Weights of a small transformer language model: MLP 512 SwiGLU, untied embeddings.
Each number is 128 + 24 x the weight over its row's rms, rounded and kept within 0 to 255. Layers, rows and columns count from 0. Numbers have three digits each. The size before them is the row's rms in percent of the matrix's.

# up: layer 2 MLP up, 512x192, rms 0.0878, rows 96-141, columns 0-95
# down: layer 2 MLP down (transposed), 512x192, rms 0.0809, rows 96-141, columns 0-95
# gate: layer 2 MLP gate, 512x192, rms 0.094, rows 97-142, columns 0-95
up96 108:144159117109186139116122104149085090125145114108087104150162120124162133128130129171146117130147120139117138130125159186103125129120139087111124139116132094094137164139120173128122132105131149113133153095142114119114117127158121108110116107096112147117129141120129124111171111110093158128
down96 105:097128107100108104134138085131152105148119133117134178127155144092148150109162156164148072109146148125179104103086109121139145124133134115136101137171144142071136169151109155171151156129152101147095081116154139108203124121120124112117106102093138157140141138138105158142076085141121160132
gate97 095:130149158154152105125182104126088153135130115114132102161080095101143126107121099134112129111107103150090108098101137143142194109159170110116123171112099141129103099185112148111106129118118139140143130132131166124102153133128146110151103099149142170136136118159148154137100092178150133069
up97 094:154079119102059154096125165103089110133096087110157155154150142133091118104109139145133124130102095119128123153111122162087104134132147130115153127130135153166123106132143134122128145172132160142088129134119115073125128150078100112158107154135119128097099153103110127110102091141157147148
down97 096:114133133105087131123144160080067116186083104160112110163147123133121122123098167141122131118083098168083121135150108145117186142116161168140094141120086152164115081122128186120130114132098169112148146122126113066118150127156060116171154104152136112123088136129098158112109074125153147132
gate98 099:110145118122174131113139155151129103092130118105168113124134135092130085132113118111153137144121147139121147151145167103125142104110112136185126129131099134132115100096097123130113098109145126106110118158162119143145169099132124110127105096135143110149130150091111108122115131100104096090
up98 099:097153145124135082142123127121180135100150108175097105105089143165101132128115116109148138104101193168079156123159151113137109133139114104118119128114094112166149142134127084173104123118151148121113123157138136101128150182118137086114172157112146123140113135173162132104127102109100130140
down98 104:128115079158102136086139127144161174153121164166110122169082121103141140146147122160097104101159154099145144112153111137129098138134102129124161114116103135155203103091113079118097126165119131134130142142100150102102125124100164172111112126115148099141115120178154137169101105141139127076
gate99 090:099154145121134147130113097141087066167122154128121121099106147143148141121130130131143148153110131125158161177102104100124162086122122145156149116116093154134149099120133174134081084117113121134103085147100182132134117115145114130126125150170123173110081140142094129119136148158128144178
up99 092:085120134140112121112148135093183086115117089107146173119165099182114110125113160100118103106096175119167110172108103147123128140124163193106133123064105138121123142120111096126103150165092123120114131126142081107083166148079134116143116151095128119145124129122150136135131125132146136173
down99 096:080149129124117107128164192142107097151085138163089145122146121134099115145107106112119115079127139162141106141101139122106158129139124201140090163136084142163145138159086139111067159127106113183145128139139141099115154140146127139168116107120144124124090155136098138101112108139161155114
gate100 098:107079130112117114134125147151142078099136118121106129103166184154131110083100134097075100146125135114154111127140145147155161120157117090159112155078118139117116125118118144157102113115137125138125174081159147133107177128148110146135104135141135112131096122148066132126100112138099148092
up100 098:108151125143138126158178159155131134091126119113143130079181137143070140121160136121125131147117139149140134146139092112155114134112146148113137149137142127068087104097121145187134095143127123159126132091130114139110144147140100149129097184139142079125097113170085103104079119125151110101
down100 100:081162129159128157125159123138130185109127154113127163073149105118116125115186124184145148139098127140125113139148126120091046187093135156108151103159163147075144130089137125117152113141142152134117134137149135087137103115119141153156122133135113106149102124138146149112152098123197114156
gate101 107:072134135166090141132136094156125119124151119083151131088135130088128113126105131128128101140091129154138129107084109134120176140152141088164138111153122146172139138128160130119124154153160151121141150116107144148136147135165109128166128098119117142139154156080089154129082083141146128137
up101 101:131148144141133109128123134124136150101098122156089133134142098113111133134147121158115170103130162102164138110131103074091106125102109117113131083127161110114112104111064155133071134135146109112159145118102131145141167087125133133128111158159141116144115107127108152119126152141148106132
down101 108:145139164151145117111121108143142126123108116158097137112097110148115147138140125141118123120114122111160138087122129075117185153156114102111126062152167132137147090120100176152077135134173145083169148140101130133124141089091139144142132153143137106149171141110129153137096131157147115099
gate102 096:133161109133119082123147114134111106127111147155137160129140125089165093130151141133124103143092160130144091117104126148134184147149123090147137133135123153125103110135148128134116191130155102138157124145129122137122117111132119102168126130158154130171125131136141072117108162154206178117
up102 095:137143120096129093131131157114129144114104099161109115137138148121173129084104106106145118126125137106129122119149128158107118136109099150117107125135125122114093102154112139075099097148105095191097137110092109137078151130097147092116116067117135111148094143122165158143091147175106111126
down102 099:140151112098109085129114111088168129070102091198100090123123134073131135116110114156117122185110118171157118136167145163128140132122097129108129098124138129162090082147116107076096132144155084148097135132106094139108119136110145150122120110113164114138158152109178161157121133139137151152
gate103 104:100133149140149068107187108141116127127078133146088121100090141116159159119128112074132116095117122113121136162130127163138159128181094132162132113185122137144099081139150139124084129134136151147128124146161132161131121102148140106170131140156132205153120106122132120135093120189165169141
up103 104:146096134132121091151150133113124170121078171116118116114125104130114169133110154100168119089113132103112126160165141159109123137156121118111117128151150104086117143171118127137118080147111152114115108144125139181133081127142147097149152170138096157142145062140138107171101115144166125132
down103 100:144092106137107173126159134113116125137125164129144120163172107151103185131128121160103140116122158126136150140172133123146039134143136122131125131126135129081161114146120104129118130119106132120074089134141170139132098135127167117122151112117154114120117108145124105152113122117121059107
gate104 091:120088147097171150134096144109119152128149109162112091134113168121163168098105089154124145145130125113132148157066133151159128137141114128169107146094135119139155127098121164135121132136127124129138160120128126139113131137163096140121141125159110110140100144169183155119156084087106150113
up104 091:175102122091113146104123091128146134119152159117089150165128121086114129131130121155109140141146115144094137161110121122136143149133103134134143075112131145135143122147077126111134128155146154142144145141089111133140117092124151132098131135166165157070137110127157114131145112138146110148
down104 094:094168111143143122114121152118121150114118144108136142150144161111173123171127160113109134158165118147127112138147110156155104121104117109117146136118142077109148098126110112127118123104197160137135156139125114126109152132119136126106100126128122129143148138111132143119099182129153107126
gate105 095:106128127138136123132129144159155130131118132135117167134108108107134082149137119079109126127121162134159115120114089077138178108147155154141155113177082136116124144152140113123122146136171102157111137146120128138127129120139144110118086125111140165148131125105080138114135116157115120113
up105 098:141153161116138116156154132083089104121128135161174104134116190152133155097086161104130149126118111123100142130103113120107125144136138124121143095112137117133117139137131131099110147113160108166108087120169148143133102152122136150117100128103165072148181140173164131127155167117123107141
down105 095:116128173144133124130129107125107137166142141131105132117120179138139140117130129115112138140123097124117132113121117100081198118091134089142197122102152126163087116138130131112097141110132125150135131118119121094120154090142103139152126088130134102143105144134169076152169165146131123157
gate106 097:146148111129145087125121155130089140126127137128121123146128150118130119095117087113104091109118162133119114148175106154143098169107135128180135158170153110130127114100101158100133109122116131108128151171144100099097106114161138079155105102131088148117106117127101150138107163128123116122
up106 099:142116136147147117089113134099131130074148127158119131144115093134142105141122093123122076099157133120132113154117092149090145136140154100142171146095143178122087162130103089088114136137151144110146110101110095098083147137121130126127137124175118160122158077114152124117131128140143131129
down106 098:147159154159119141174115141111113105179128146102103138110094116119132163111103134137131115111081137181114149127170122137143123155079119141132106173171138117115123117101101179134141101094062126121137135129126141141122112105168108116153119141123104155104094135149081116127129126125115108129
gate107 093:097145125118122114119116132134134119106118125103148149161114179118140116089107149117126131137106119142140123117138147122156168159148103135177142079163138149163140125150132107134128153130181178143117107145161109112139128144093112101131086082133161184107151101134099123154112130142134151157
up107 093:137123118156144126139135140119108144113118142129128167118131132099099216117156082173152123119104138111150101116115139087154108084120117150137155126148114135098140098154128104186123141114143154173167103157097150103087129147150108178148122123124145129121163114138134131108114149162138100154
down107 092:163098154145145128127159126123114151088114086165128130135133115139126198148151078153181146128128132115104134137139113116131096131110139136090159177079102112124118136104127125103098131132106111145131118122143134147103112095130107140116130149125132075121136138126154089069134121099110082125
gate108 120:124172169127133130105117095117139102124129162124146158104107133151132130143133102140162099113090148153110132073089098098160147112177124140183142159129079130114130080101092150132093097123137135111155132134090149122180081104143149107157104093102165138111142106110151124083140094116155139120
up108 111:139132097089142105114135166105128110096129171154129086144144119120177123130162135128103171168136142150124179170122131160089126151130125069114144091148107132142110115155155126109132128161131146145149124150169126128103131128134084146124163163138071087085142171169098142103118147151136146133
down108 106:113153138110134124111125122117129120114129153109103143139159121142129126145065120124159071142117135147100133095095129139169182161150144125130116104161160139140191102143133111158141107119102122137142146189131160132146166102130145129110140124128097119113137143131134156123068111073153124117
gate109 099:151115113150114141135153110139162170145103154118121129158131127108153120158147129140143154101121139141133133122170073124135148132165151099145173136084082120096089120128118120127120145134090146168117168113132115130109099151154137134142090167099104119087098128105081109154138138168150151169
up109 099:090112114107114174135114107139098143132166153158142132084151153099119095101138112128124141144154102132162115137156145120113106138140119140129062148090144102101110148120122130143151097134144150114143130104137149148128118112133146126118147127154140107127161147120138155187160152086066109125
down109 102:166127121172127132119112079134131111114101118135126119084114140133135150114081140152138133153124128146133109078059140166071168149126155087125159102145130106157139110159147150176209122104134155137101119119161142103130141126119122124165119105153144134154120107126127124169172124099131137190
gate110 102:123135148185137118128111126142094109125143082137093169159132148110102128150103125150122122121129113128121111132123129158120157136136140147096145121101145161153083132098112130127082159138127171150127119108127120178090153147102109107111147101130150149137126149107138092139136111145138134129
up110 097:136169145141145148188146109146136093130103109088103126116145077088105164157124125163124145123142123097111141102109138102135148127142126116107156132159160131124102118121118151151115145070103139120118105136123155129114122087123162130158110117122140131110137123120101143127172149132169142137
down110 101:122159150105129161155153102094144130130125131108144126098115105112134184114125113119129169105105103089121145145142122094136023145104113113120135149135180129096146096118118141123126149130121106117089129138105202111123117122154152138155132144152121180118184116113135140111121147111168146142
gate111 100:149108143149146137109146131173073145137140122150141058128070137150125114135126140169155147140130101143120142118109110139102131138109121116127135153091115112129096130109102145098159115145141135182117166104094124120101154111126112102118115112098094144120118132108166150120100176122136109139
up111 103:129154149107063140112148107128184155140159141166152123148122085161114114131140113108147165086160144106105130081163103114104150122135158119136142129136131116086143102167121137126138135125114131126117093117100137147117125175148131108141091126175148143107127148106099108105110122154115124143
down111 101:118145109137195113107110125130094119169099111120144120120119108090139117094178152157110144125112104100136126129127197155084158140133128151127157165123098146126107149118163142105144112170093108147143125122150135133123136117143134144122182117126069138094143140147174148144092146112132093155
gate112 105:102123173093131113086064152113162135121112131118092122146099162127162126136108143139092120120117099111083118116071103117126142202119144150139144104128070152145091154103116115129149106132170149152140151105112119125164092161100119114145167144157147097102145112150120143123123120142123129061
up112 105:147092130135113164119084130167114122158134110104104116123152170146138137118129124149148139181122112122126101156139081156143104153129111099154101119104148101109093124138126174115164112138131134125126112128121119147174091108166121111090134110127115144107117148144102134142107142118079163140
down112 106:102111116144112108153120116176141100158095114143157146108164149133140158100116153167108122137109123135121099160115123185136142171158096108128121119146109125128106117133136145140170131118086160147104155113126175134172142174157136121098108115132147157127180126152108151141109123144087140120
gate113 100:099177141139166120133145134118109122115129117116129133183154120109130172120142127127134093113099162132167108145133129114113174176141097163126134159149117151121121136138130098129135159124135097132119150163109178122132137125159160127115108183112123110128142103145105164118136133150100153156
up113 100:153110132139127085119132120115129140146139071110127146127163182109179132109143130114117114135078111182127151171145099141119108110125128110130133116118090130134128099169147133135131146150138144182126124116090156118149132162121131125128139159153144110095116150126129109132090150144176122164
down113 101:122131122109132092153160151111125131154118134159125097118144129095137152162110149125123133102124166139113129138123123166112075139146139109083123133168120079138139098127083177122151128113071159113104138122107168129143142161144141169143151123118114171141123179092136082127132131100113105089
gate114 107:130117117128104130135110138167138050135101116079131125125120190142136137133132127177140140180083120152149140136085098135117150079154152123135121133150130114146117083078125178188146138117131161091110124085154131161190131110098124132141141133141070146137101144134166171132139158144100149116
up114 098:132116110122107145161156179115087156118118091141143158145120133163145096133112162103155060144111135153115143117139114145102148102148171111141143107186108166118095099158102112135114127154132127153117130155147130117117158156094155148167107119105129154133161131157145114145134168155133143139
down114 101:175131128117122160113107115099152107107107147160149114123160132137189115189103146128148100132094140164122093143104124157125125155107157125147123106167112102139104130130123123135138143105148107158127123108129181111145157137072121116159098156136113153105131105141129132133125138103129145132
gate115 098:134153122135125117116103141108159124165094088095112104105101097168126094139136171139082116139077113097105145153138123104097132134124177126107098095117117134143137094152149145123133165115152134149140114145132144125168073168149110108126080132126106149151156157168122107126151132140096120121
up115 098:098195116107125095155143096134106132158148148152151112127123130136198146140131134110150155097125131127110143110118144142134163122152103161084135117160112113149162096165111133133128126118113130131090081130101096122123173138114124128116101114103126132100120153155174143110132111129170139169
down115 098:143129175118151164116133094125120124132087093135132101161106157101099131147103097063106110157134150151113127118104154093104117107139141136153133137114155128142178118113133108098123108155096142131178109164054101158173151120123144107103102108106118144154100130124135169153159118127094108166
gate116 080:075115109089133129147106112093112081136161107140150125161132092172084098170121109110111084103158128087105151141126171126105121130193121103099138114126146135120136111133136123129129173111140135128134085149106141135118069133155108099139134137091113111119129130129137141122185093124129125176
up116 087:101115134070105119103122138128151103146145111161128073147111064158148148135134151109118104147121144130123133106146155094113135149158089079101149132149113156175122094154146139157126188116132177123135112106156165110130120129136132127129164136114108119108153180158141116112150089124104121131
down116 084:146112179127137170148128128095113126117120133145156130124163123121094106133134150137101112119145141081133139128127103127092029125161126125171124115110107150146128146096102091123099147115122107128140077153125100130138090138129133093133107142098155135184127087128114156122134118124144134154
gate117 097:110122144161176156141164162114128143151125117152078133132130113119146078121144124060118158116146139174127085108119133117119154128173169103163143122142132122119107076099135142108098149173170128114144128113098129147083121098144126120118140148116090125184113150123111116131122105128120121116
up117 102:172109117127134093149163160148116149129110172120136136097136160088149155119131164127122126130132128085109123099141124122130108106145169108090079162106136132148097150077119154166162095176175171152139104148132109135113123146114082138161117170100078079168102132165146141102151155104096088111
down117 102:144113135085101131118092139100122153114085117136145127125155157110146179105141131141118159152053099059143144094126122094140098129132173143098101157110111141130137150068137118121159118133143154125130170163155130120102098140118156156144121129107110112115140109123154101122135120147147096182
gate118 093:147140134109143125156119147157136165127128137176118122106096161122137093129094155135137129092113154139144128153042117139108150122127087164136134131122111095151162090144104175140150130142112122159129147113095127166108167125141116113125123122144160106148110160133175152095124097138131120151
up118 102:128114135144141090123109111145102179122098142119129144140081117110088118149158123105153074043138177191130143102131125119125124130129115137117139103174168100123114103154154134123156124128190100138150151143155115146128169106150134141094083134118142135167136117152138122131130112132106115127
down118 102:108122121126137134143129120169105182121098146170154147132118139120092126142147130115153072090161177154159129105117149139146092147115090141115151099175139125132162096105162114123170145133139100124144126102128152122122145118182128118071135138118133098119158137144135149108125102140125122130
gate119 106:112133146183182133116125131123104129127154164144172110135130130149141082144142157100159118072131090135118172098180137096193139120124134087146157100136111128126105128150152161107143119148144139156145146110128115094115160093079164139128124146166114107111142119123128097143125137174138103125
up119 106:186110146156147115149142134124100124097080109137123121102167115168116101144094117129125125095105105095126153138165111113129142161137130111113133143119101124158150142080146142143159110106088173111150138103106126138136142157089086141118168172138132105123088165145113178107109106072150137119
down119 106:138143233107158148137133154117144103080138137121167115164148158115122165150167103099180131137128135116119166146150146130121068095165150134148115146135094148163103168111108116137173139144123104149130114195157135102120097110118133131156156116154114101107117147139156123101112062137171121129
gate120 102:145151160133128124142139092159129144134098143149098156105152130151110101124112134156113101134096097113110109166154110108101152150163079083121124147108131159151174129148165142111140166148155142095129123101107133139142134090057174145117171126118142149143151164133106109142114154120117133117
up120 100:172127090112070132127131084106117124150167127141147125167104118131109093105122101124147138077145119104122158144149136164118131146145174119127142132150155158123114149149145120130145134142094141122106142151120091114137126100172062105179090122131125185124079105122116133124108122162125117152
down120 103:126163138115098118157120098114111113117128173164113165118138130124101088157093120091169143110119082119112128120093158116160083160151139096125142120127162121161147131102125128129105133110146137125104117154120127128090124135101146134123132113150182150114122144104154118160107110130153076132
gate121 096:081170127106146143124109129129104109103148102106107156124065136079133136132134145161128119141092145126063150059126117132130153148143145120126158113099090131144138116089133113106128136106158128093147136122152131061149124162116122126188156155107160113133146124100091147159171111129129151098
up121 097:135133125163095106139171111130117144122097167143066144166149127121128120143143102094138124092134148136136098167146131107098105148168138121170147091137140120137136131122110095096107145119159118144145130151135132157106100089149123098143134125107131135146147106074139131137142154163121112106
down121 096:124141108173096177117111125072132099080142120138159121135079140169147157142123106121098086114099149132122137104125140142177103148103157124145156167152119111112104076115125109124111115120133128117117098122116115090090093155162112121109156178129140074160115129143109142154175153069152125061
gate122 097:134090132157151141078156153109141152146118120165149136112141138114117142131148137126171167112158136179093104121159126118058145135098118148138161113114132149114138109135106076115154120125170113172177109115126103144127172139101091134114171113119069124144108065162120144170121132122177135125
up122 098:133142093132131109173124121122150106109144094145127116125135184117110100134106096095161118124110138098188126144137166132158150115144098164178148138092164121131101107124196124135110147135089117096121137125156150107128118138117114109108114106125145158091105087079105094130123166115099127192
down122 100:113098125147139116109129119097143166115134135145166134143145091125116120113152151147139161134175128155102093100168125171120137125083135088149162114133124072135124132154074133116114137132142103156163089130137120135084138106157138164132152115138088162120132121152120138121132141140152137103
gate123 105:126127121134118102138130142151100124118116123177114133115122142127094135139137160114110071114138127157118119131129152083107167142134157114166161132148160149147107128135124173137122141188132163107086131095123085141131111145144113123118159123132145139123142081101125116079149142125125122084
up123 102:166088110101120124144163142170158124122073119137098131098160140185095112133118109122160126109154118094123139140138120118138102135117143133140144154119152136156157123104123121119194141167101186134127159106173093120088121155104110110127132135118136144105112100115113161124140150116146122106
down123 104:164148092130123152100122116078135118116139130110109110142170082147131093154143142151119129122122132124116104095176118138141072100082092144125108152132139119135117107102156085114114114140136125188147120115171147149113122097149134141104117107121124154161124104129114138133158132151140096116
gate124 109:151096147157110111096113144175115155198103092119104095158151105119103125116098091121113120118103145100105191134104162148104142130138170069159159114126129155155164105096119137183102106138127173107140129119156150125116162102090133134106111069125126152176093141125153139119133103155129147105
up124 107:148111118083115148132147105143154148154129102158136101152131138135116111111075116153119127119129124096138145142164172156155116105086126122143088143080141156159144157135131155116172135158119185148068142132157118125122120140121069093118178120131145127120114095155116150136112156130132133116
down124 106:088105127120104120104122120118136163146191110154124138135093151124117140116094120163169096142151119106169108154133124167163109120128147125094091108127174143144160091140133141135174168177144141121125117160094125109111154137143097169127102136127090158142174135105113085081150121110129129154
gate125 097:128104133110121085112122152117115131174111151113078116110137156131148109153079149139169145135162122124147146167077090167106125077124129113109103173111146130133108107142088149120153136123168131173086123064123113127117160135121119124137102120147122146142109089098155088174116147159139145141
up125 099:121108115169111087132096108106106152122124161130093064153104134134190120124113113135154116122096076113110168118147089152118112098178126148102107138141127098105117128136156145114113150120113148161146118108133143135082126120158111127120113164124146146116099113107147063124139176155118101135
down125 100:167126108156130094140139096118105149120112115131109173145153176135117158057187143147097114155111119092097162158134136202099082113102136092120160128170127130151120119146148129106108126130115124166156176147109121148161150149168123119110118138095120141118120085139098099166155091132158135136
gate126 097:141129135122153126095140066091123156121168082146122101156141087113123153112134100133153155120089126089153150142163113129147138137135146151118100144125139121131125143159127107114117132102115111115123110093115090143163134174125138092137107085161098143105168123163150136162113119150147130098
up126 093:116119095149152091117125125145142094103143065132110128115129094108137122102154124151142158084082130083110141099125105098099167153142148118137098089102115111174098110107140119159100153087154109146152106145124106143161134159148138123145120073154134126142154130150085121115123138132175158134
down126 093:187132135107139124136088110094126124090174100134169111141126079115130137111144121128152142101115126106208160133135128154128057155106155136093088133114113135121136174141108143107132139090107127133126141105136124167123129140111156138109108126124134136131142124189127118113119148104111135115
gate127 103:076130081121077133119155155139104094141128159107123152127145167142119107083119159074112131131113075070113127161141135138084147144109113114102146145147106124148174155110127128121131100141137126145114135170189075135084145129107119100115074141161140124155177162121107129097133106149144134112
up127 100:154145125172091141122121140102076166104143152154167142064099152112118121115113126130099152127125178148141108055119124107130145096128113122129138117122134121135096116127113150163071125159127136093142143096105146188105135146117150157111129134119151113130094111126162163147147091119150126182
down127 101:130098149144103125137139163126145107154131118115101128145145129142056096120137114100107169134116136133149130121144158083139145111149122145120157126165104119143120106077121147067116159169128173112136144148149089137134109132104121156159117132137130138179163112143117139126150114078084137126
gate128 103:091107138108109089100107093092133115158130119113123149117119148165116128122097137114154129103116145081133097108118128118069159088112128130116105150178075119143117148160132109167128139092131114131084094140132158086121147131112110108145155140151107155175133113147126095120107097163129114137
up128 101:112136146145118147157122128178122127136121141144130139082131152123137114129109089125169076122086141096130139135118197146165128116130085104124100135157165131137125095132145158123125149137118110168143111172144083121157113121137117115165171161129125099151130118145124095129068106082132163120
down128 103:148125143128133103121160114176132109138132194123129157106134139142161136115120081190117123159152103129109120102120132130167133145125104113125149108101115134100144110096114113135146170104139085116138179104118095122156085105096095151129133138081135133128138124110112147129113151132115115166
gate129 094:170109149142115134174168161117119132126140121112138097128118130120118063158112110164155099127121142113132094146126092132126118109146165142096116114102142116180145153114127104139096134126121149100120143116160141118115106118117136106127110149045112108128140145150138128151133115132099081116
up129 091:160116134154139135148163145132120156135144102153120141149134168104095111148102125121182105115153099107145113166131132151181136144131114147116123127105153118144153122119165106110115116142123148150125135110153135141128156146158086087113126112063125096139167107167114135151094101111054143090
down129 087:097096126120127154126118136124114162069148153106080133111156124108162163114105112165119150149157113083127138116140128117114023158107162063114148149130142153101130147144115112146133126106156073081150126146116103157110135142107139120126119131121134118127150117120129111132137143141158110107
gate130 096:153093095081159101126112150127121102150101115142091149128156161128139117126132109119130104134152084106100105130101110144150102128108120079112128126140114114190160123079124105098145136136111182135141193103146139132131077091152116098109150120098140136129148127146095112178096162163073134122
up130 098:149120100127134118086138124110144164126117190154156174082158158107156130096149140116123141118162113130099118109136103112148103134136132139102087199144141107126137144118095129128149120136144170161105117220159149105144074140138171104123155133138149141118160130131130106141133159158116153148
down130 095:135139125175115123158113086082152124111164153141139102130110118116164161114165155129123122128076160113157151102093124131130083118162110148159122118136141179110112111192146158156119134096158086146100085129128139123166150127146117128126155123162128085178113127128134098165090099096139139113
gate131 102:125141175128097109141159158154131158118108146098127091150092106140123147101109138115141144122127121138124087128160138102083175127124129094156175146155064124142136088145147147120091148176136104147131146177168134156135159079155121118132104111139146128161160134105107111112110094148143128112
up131 104:140154118178154127126157137147176092129125141132121201133095137097128120152128149147105134113145171139112132132132117119081101118095137103105116154124155156146141122148122156107140133129119129137143129110098148114153121123102129115195152150117104117133115080184129151107080114168142144169
down131 109:152155142150137145123155155159148118073101057103126139136106127109091112146143141093125095124150170141138113146148150091118099087120145119098118135123148139166118136146130108101125133105128158166137110079113180115150134118104132134210147134113065116127129097112144129112138133176150129132
gate132 102:128108137153153092081117139089067141141101141147088113118119137145127086159133152141133124136139110145102124140158114143144145074107124056164122116159098158146132100146130165148126172151068139129115100113148119147122130166180171125097093145124139105125106115133139137104142112147130147096
up132 098:121182116102131148142094105124120104130119149137175110122114132112106120127163111115148147142039154127130128118123106127093134142093132120146107084099093138100116095140161156119085120116056128133097119129127125127143109139136118145125092096161113120091120142138139109124123116123143138158
down132 103:103108141137132135141127153152129155112129152144190083125084135139149113129134082187159106130120177151120137102063112149115123102117139136115135129125113092132150142152155146147134102119119158141135133129110140152118149107106182100157115144148104113105120106157162176074132111114116096102
gate133 100:119075123123107140145170135164137123107138124117089137102127140149097127147158167062133114123121108176149186158138150143122148151140148124178152147115127129179138145124186122111154131176135177145160125122167102130154155106103105121089115103165102126117119145140084110118111122141132175088
up133 101:095134108125086146162116134131086107112144130135118132065118111144147121104131146146159120160140103119151089110152088113169139120139151080112141155126105122114171138120183115093134152141129115122128134126136148170143100169144154135128123153085110108173151100136089122166153114121080065143
down133 102:117119129115092160176118135141128127113121129121167148127138111143165107150136131163129139159126168150135068145149082097127211134124164111112117152103116138129158083130144130094103177124131111125141160099164114161164119084152136146139117148120169102185147118135125116111100141131129103148
gate134 094:074095093163106086109121067134123145128108129135123101097126105132135086095105146071117117087077106090143153149117148138097143114128135143119152097120112114159131114116137097132099090089128129154093130121143122148124157132122058104144093095173111156136105164149150134111131088131167162135
up134 100:117123128135139102177106102123094102111085130177101128118132123151089097166089109140128099124116077113109139141130113136097127130163096179108124081117139107139095131131162114131164094122161151132122136133090049151147140106111082154116104151108120133108138105135108126105103115148130104127
down134 099:165124133147129117157098114103118125078133161117143092135125112140148124101109148146168152114108135123069144183136116154126117097128111185125144103121115132105097122142189124157134131120151109139129116091062081129152099136136098150135093139122079143137175156174130122099130118165101106152
gate135 106:137169140152161115122115085125116119135140135117099169140122152089103130130110098092107117082144091126122139104138154138104140112184158077149140108119153108129048141171111137179113170185165161120102111121177105124110103096108147116096121142135149143142128103087120115141153083107128127124
up135 106:132092119135122087130142092142103137100163133108131103148111102149122123076116121142158088119135110089127135120149123165147119136158156113124161154126096124123112142087095120134129166140142123154146142151123075153112155067139106143129123137120107127166094108121146125083170110084118106144
down135 107:144081113102118114152162154147158135146166139118143125105101113191155110096136110183089113121133155108121164108138139142143102121112139110129111137115101167126164150101114144137180118113124123151115128094065149149135117112155111149171121145135120152144066109161105142108135123164152140178
gate136 096:134081146107166148101088176125100124140110122156139112157112156122132147132117125145150157138132158136121110106095138112142149122090152104126147126165092136143114117104153070131162175150123142164101137173152114142084117110114143137165161151129117146161120097119106093162137152175084167112
up136 095:112122116146103109098147097161148126099123144134098152174142119107089112161115107091096108113208091140141143114150139147120100162138112141126111122075171162129127138079098114114123132146106126108167160101129134096117105117128111124103186113148124127100099095137146148128139110119106112109
down136 095:118151135135140126136148111127120114126146106131095128093091100124117118142081112133136113173133121130140085089145118112099167105125114148163091114102159153148187177151141115115129098132121117135121135097122126134107094130122115113147142065114122161117168128161131147090156119149122115124
gate137 105:114109122135097071102131175133092069120097122146149138130102117154111137086094154132159125129108121152121129156110102149101168107142121129167126137174122117145131106123143150148132193155126164127105103168171107131104134094127110126142142121086163162121103111110110112087076133135129171115
up137 107:139112106094152140135144112140117123158153140131136138066153107128155141115128114129163140171105115129134143153165162107147134126174120140151146165126105119116161108148091148160150113088158128096145113195135105156143142112125123132090089126129160087132108115114120099153114127133149166132
down137 105:120153129125151131160160155099095156109094215130121133103158126098142117146108102194150151149125138134101070134130147126163101109119102127134170151097093109120130081171115110176140129099158130110110147209143123140118145125137143159136079125133119114097116129126095099140117129145176156154
gate138 117:094133131133132126103128141127136101140147114169086165124100144145156148102144110111165145140114125143144147137115102079117161130171199125126140087121077166124135084140103138144107133152141175159158124124128148121161145158108134123121102151164115122143123136152161102107134160162147143170
up138 102:152117108083104134127067071109156109104160139122100141129132107111155147082063118134067107144118070109148085133119184105151110087142110134129119151104125155132124148105107132094146095085111139111168142109042112114138130137104131091158125131093136093143170134138115128114152143133107097150
down138 099:143111103099109104131079115082142113129172154168117129117137126106117139131142149123099146147137107120171103159117113145129060152152098105088119129102158149117190164106128140097125089113122162111120101136129148167131095166109124150140132146099091140154169082118114162117146107166086118176
gate139 098:126090131121134103138113099162099066139110117137085121101146134173146106144079159113120126119141136104141132149141162127099131138176144112145114143112109118167109150093101112128072156147151194110121122137184128099123166138113135128102088102130133168110091125117133159117095111149137143118
up139 097:116157101121124162113112165144119137160109085119141106094128117141112172123147087118135174140088114154127130137127129145137150105129163114130116137125087100103124134120129145137151070107141113130158136113112101115158106138104129143143120130117146104153174127150110119146146159150137133106
down139 099:127110144137154149130108105135111089155123136146141102126111132156124150195099150098090146146116131131142105129143149101093119147148149096157145171088119117134135153106129200151112138143139160154134135148142159098152082126116154139087083101152150110126120120116119159125103132135152166137
gate140 094:093124116136087139155145129142113179157143072089096116130151115129159089095142095140122150149141129141109143136120155148127120107159131143140162141158126129111143125121122077153106155090168136113129156116118122131151153151143170132179110163157111133132132152110121080148127182129162181120
up140 098:120096119136134119149120145157131105132116133151122118108170165140102129094097142127086074127133107069078159151115125148096126140157124161125108105120135153135155109102174107120124168095144140128101097110140093138125147146158115118133146103152120120129130123176177135076128131127103162112
down140 099:128151122110104136113147118134134176102096107162105152145138136091177140128129098130178123133100160153110157118092183154119129144088142124136164133168136108105143156165124118163089110128144103145072153184115125122102129172103157129159100140138114125110141166127157095167121133124152132150
gate141 103:108126141161141111164148152126130129115130130133115148161121130128130161148133096100133110115138139146168125165130119108158157111160131113183146098144116161124090092106157160142117137120130096139142088131111163131157180086104152130081102126108139116121134148137077148112120101141125101130
up141 101:096182146109160121102139126120148133126125142102168147135140096122160122096152125123136142153162150092112107110100098096151106150153186128097115119119144158137129109116130126111137148113157126165152099172134058110098122129136141146136136107116089122124123097103096129102088113155113095092
down141 100:087163104152119117136132088141152129118150133136112130083100114118145063095146123139124160138135108106113107138109121124154117139142139123167110165151146113178069133141109148140131139114155131091127102134125113152133141092111069111082160156182130124131111107088099128144163114103107136130
gate142 100:088130104112118127137139121127131108136188160168136133115107124102143169138132104092104119131125158156129141101127110067137184118168159132165156101179102140122119115156121080128094120137164142118164123093127146114140146109089173092077116132120168120123129130097109151154115081163130130132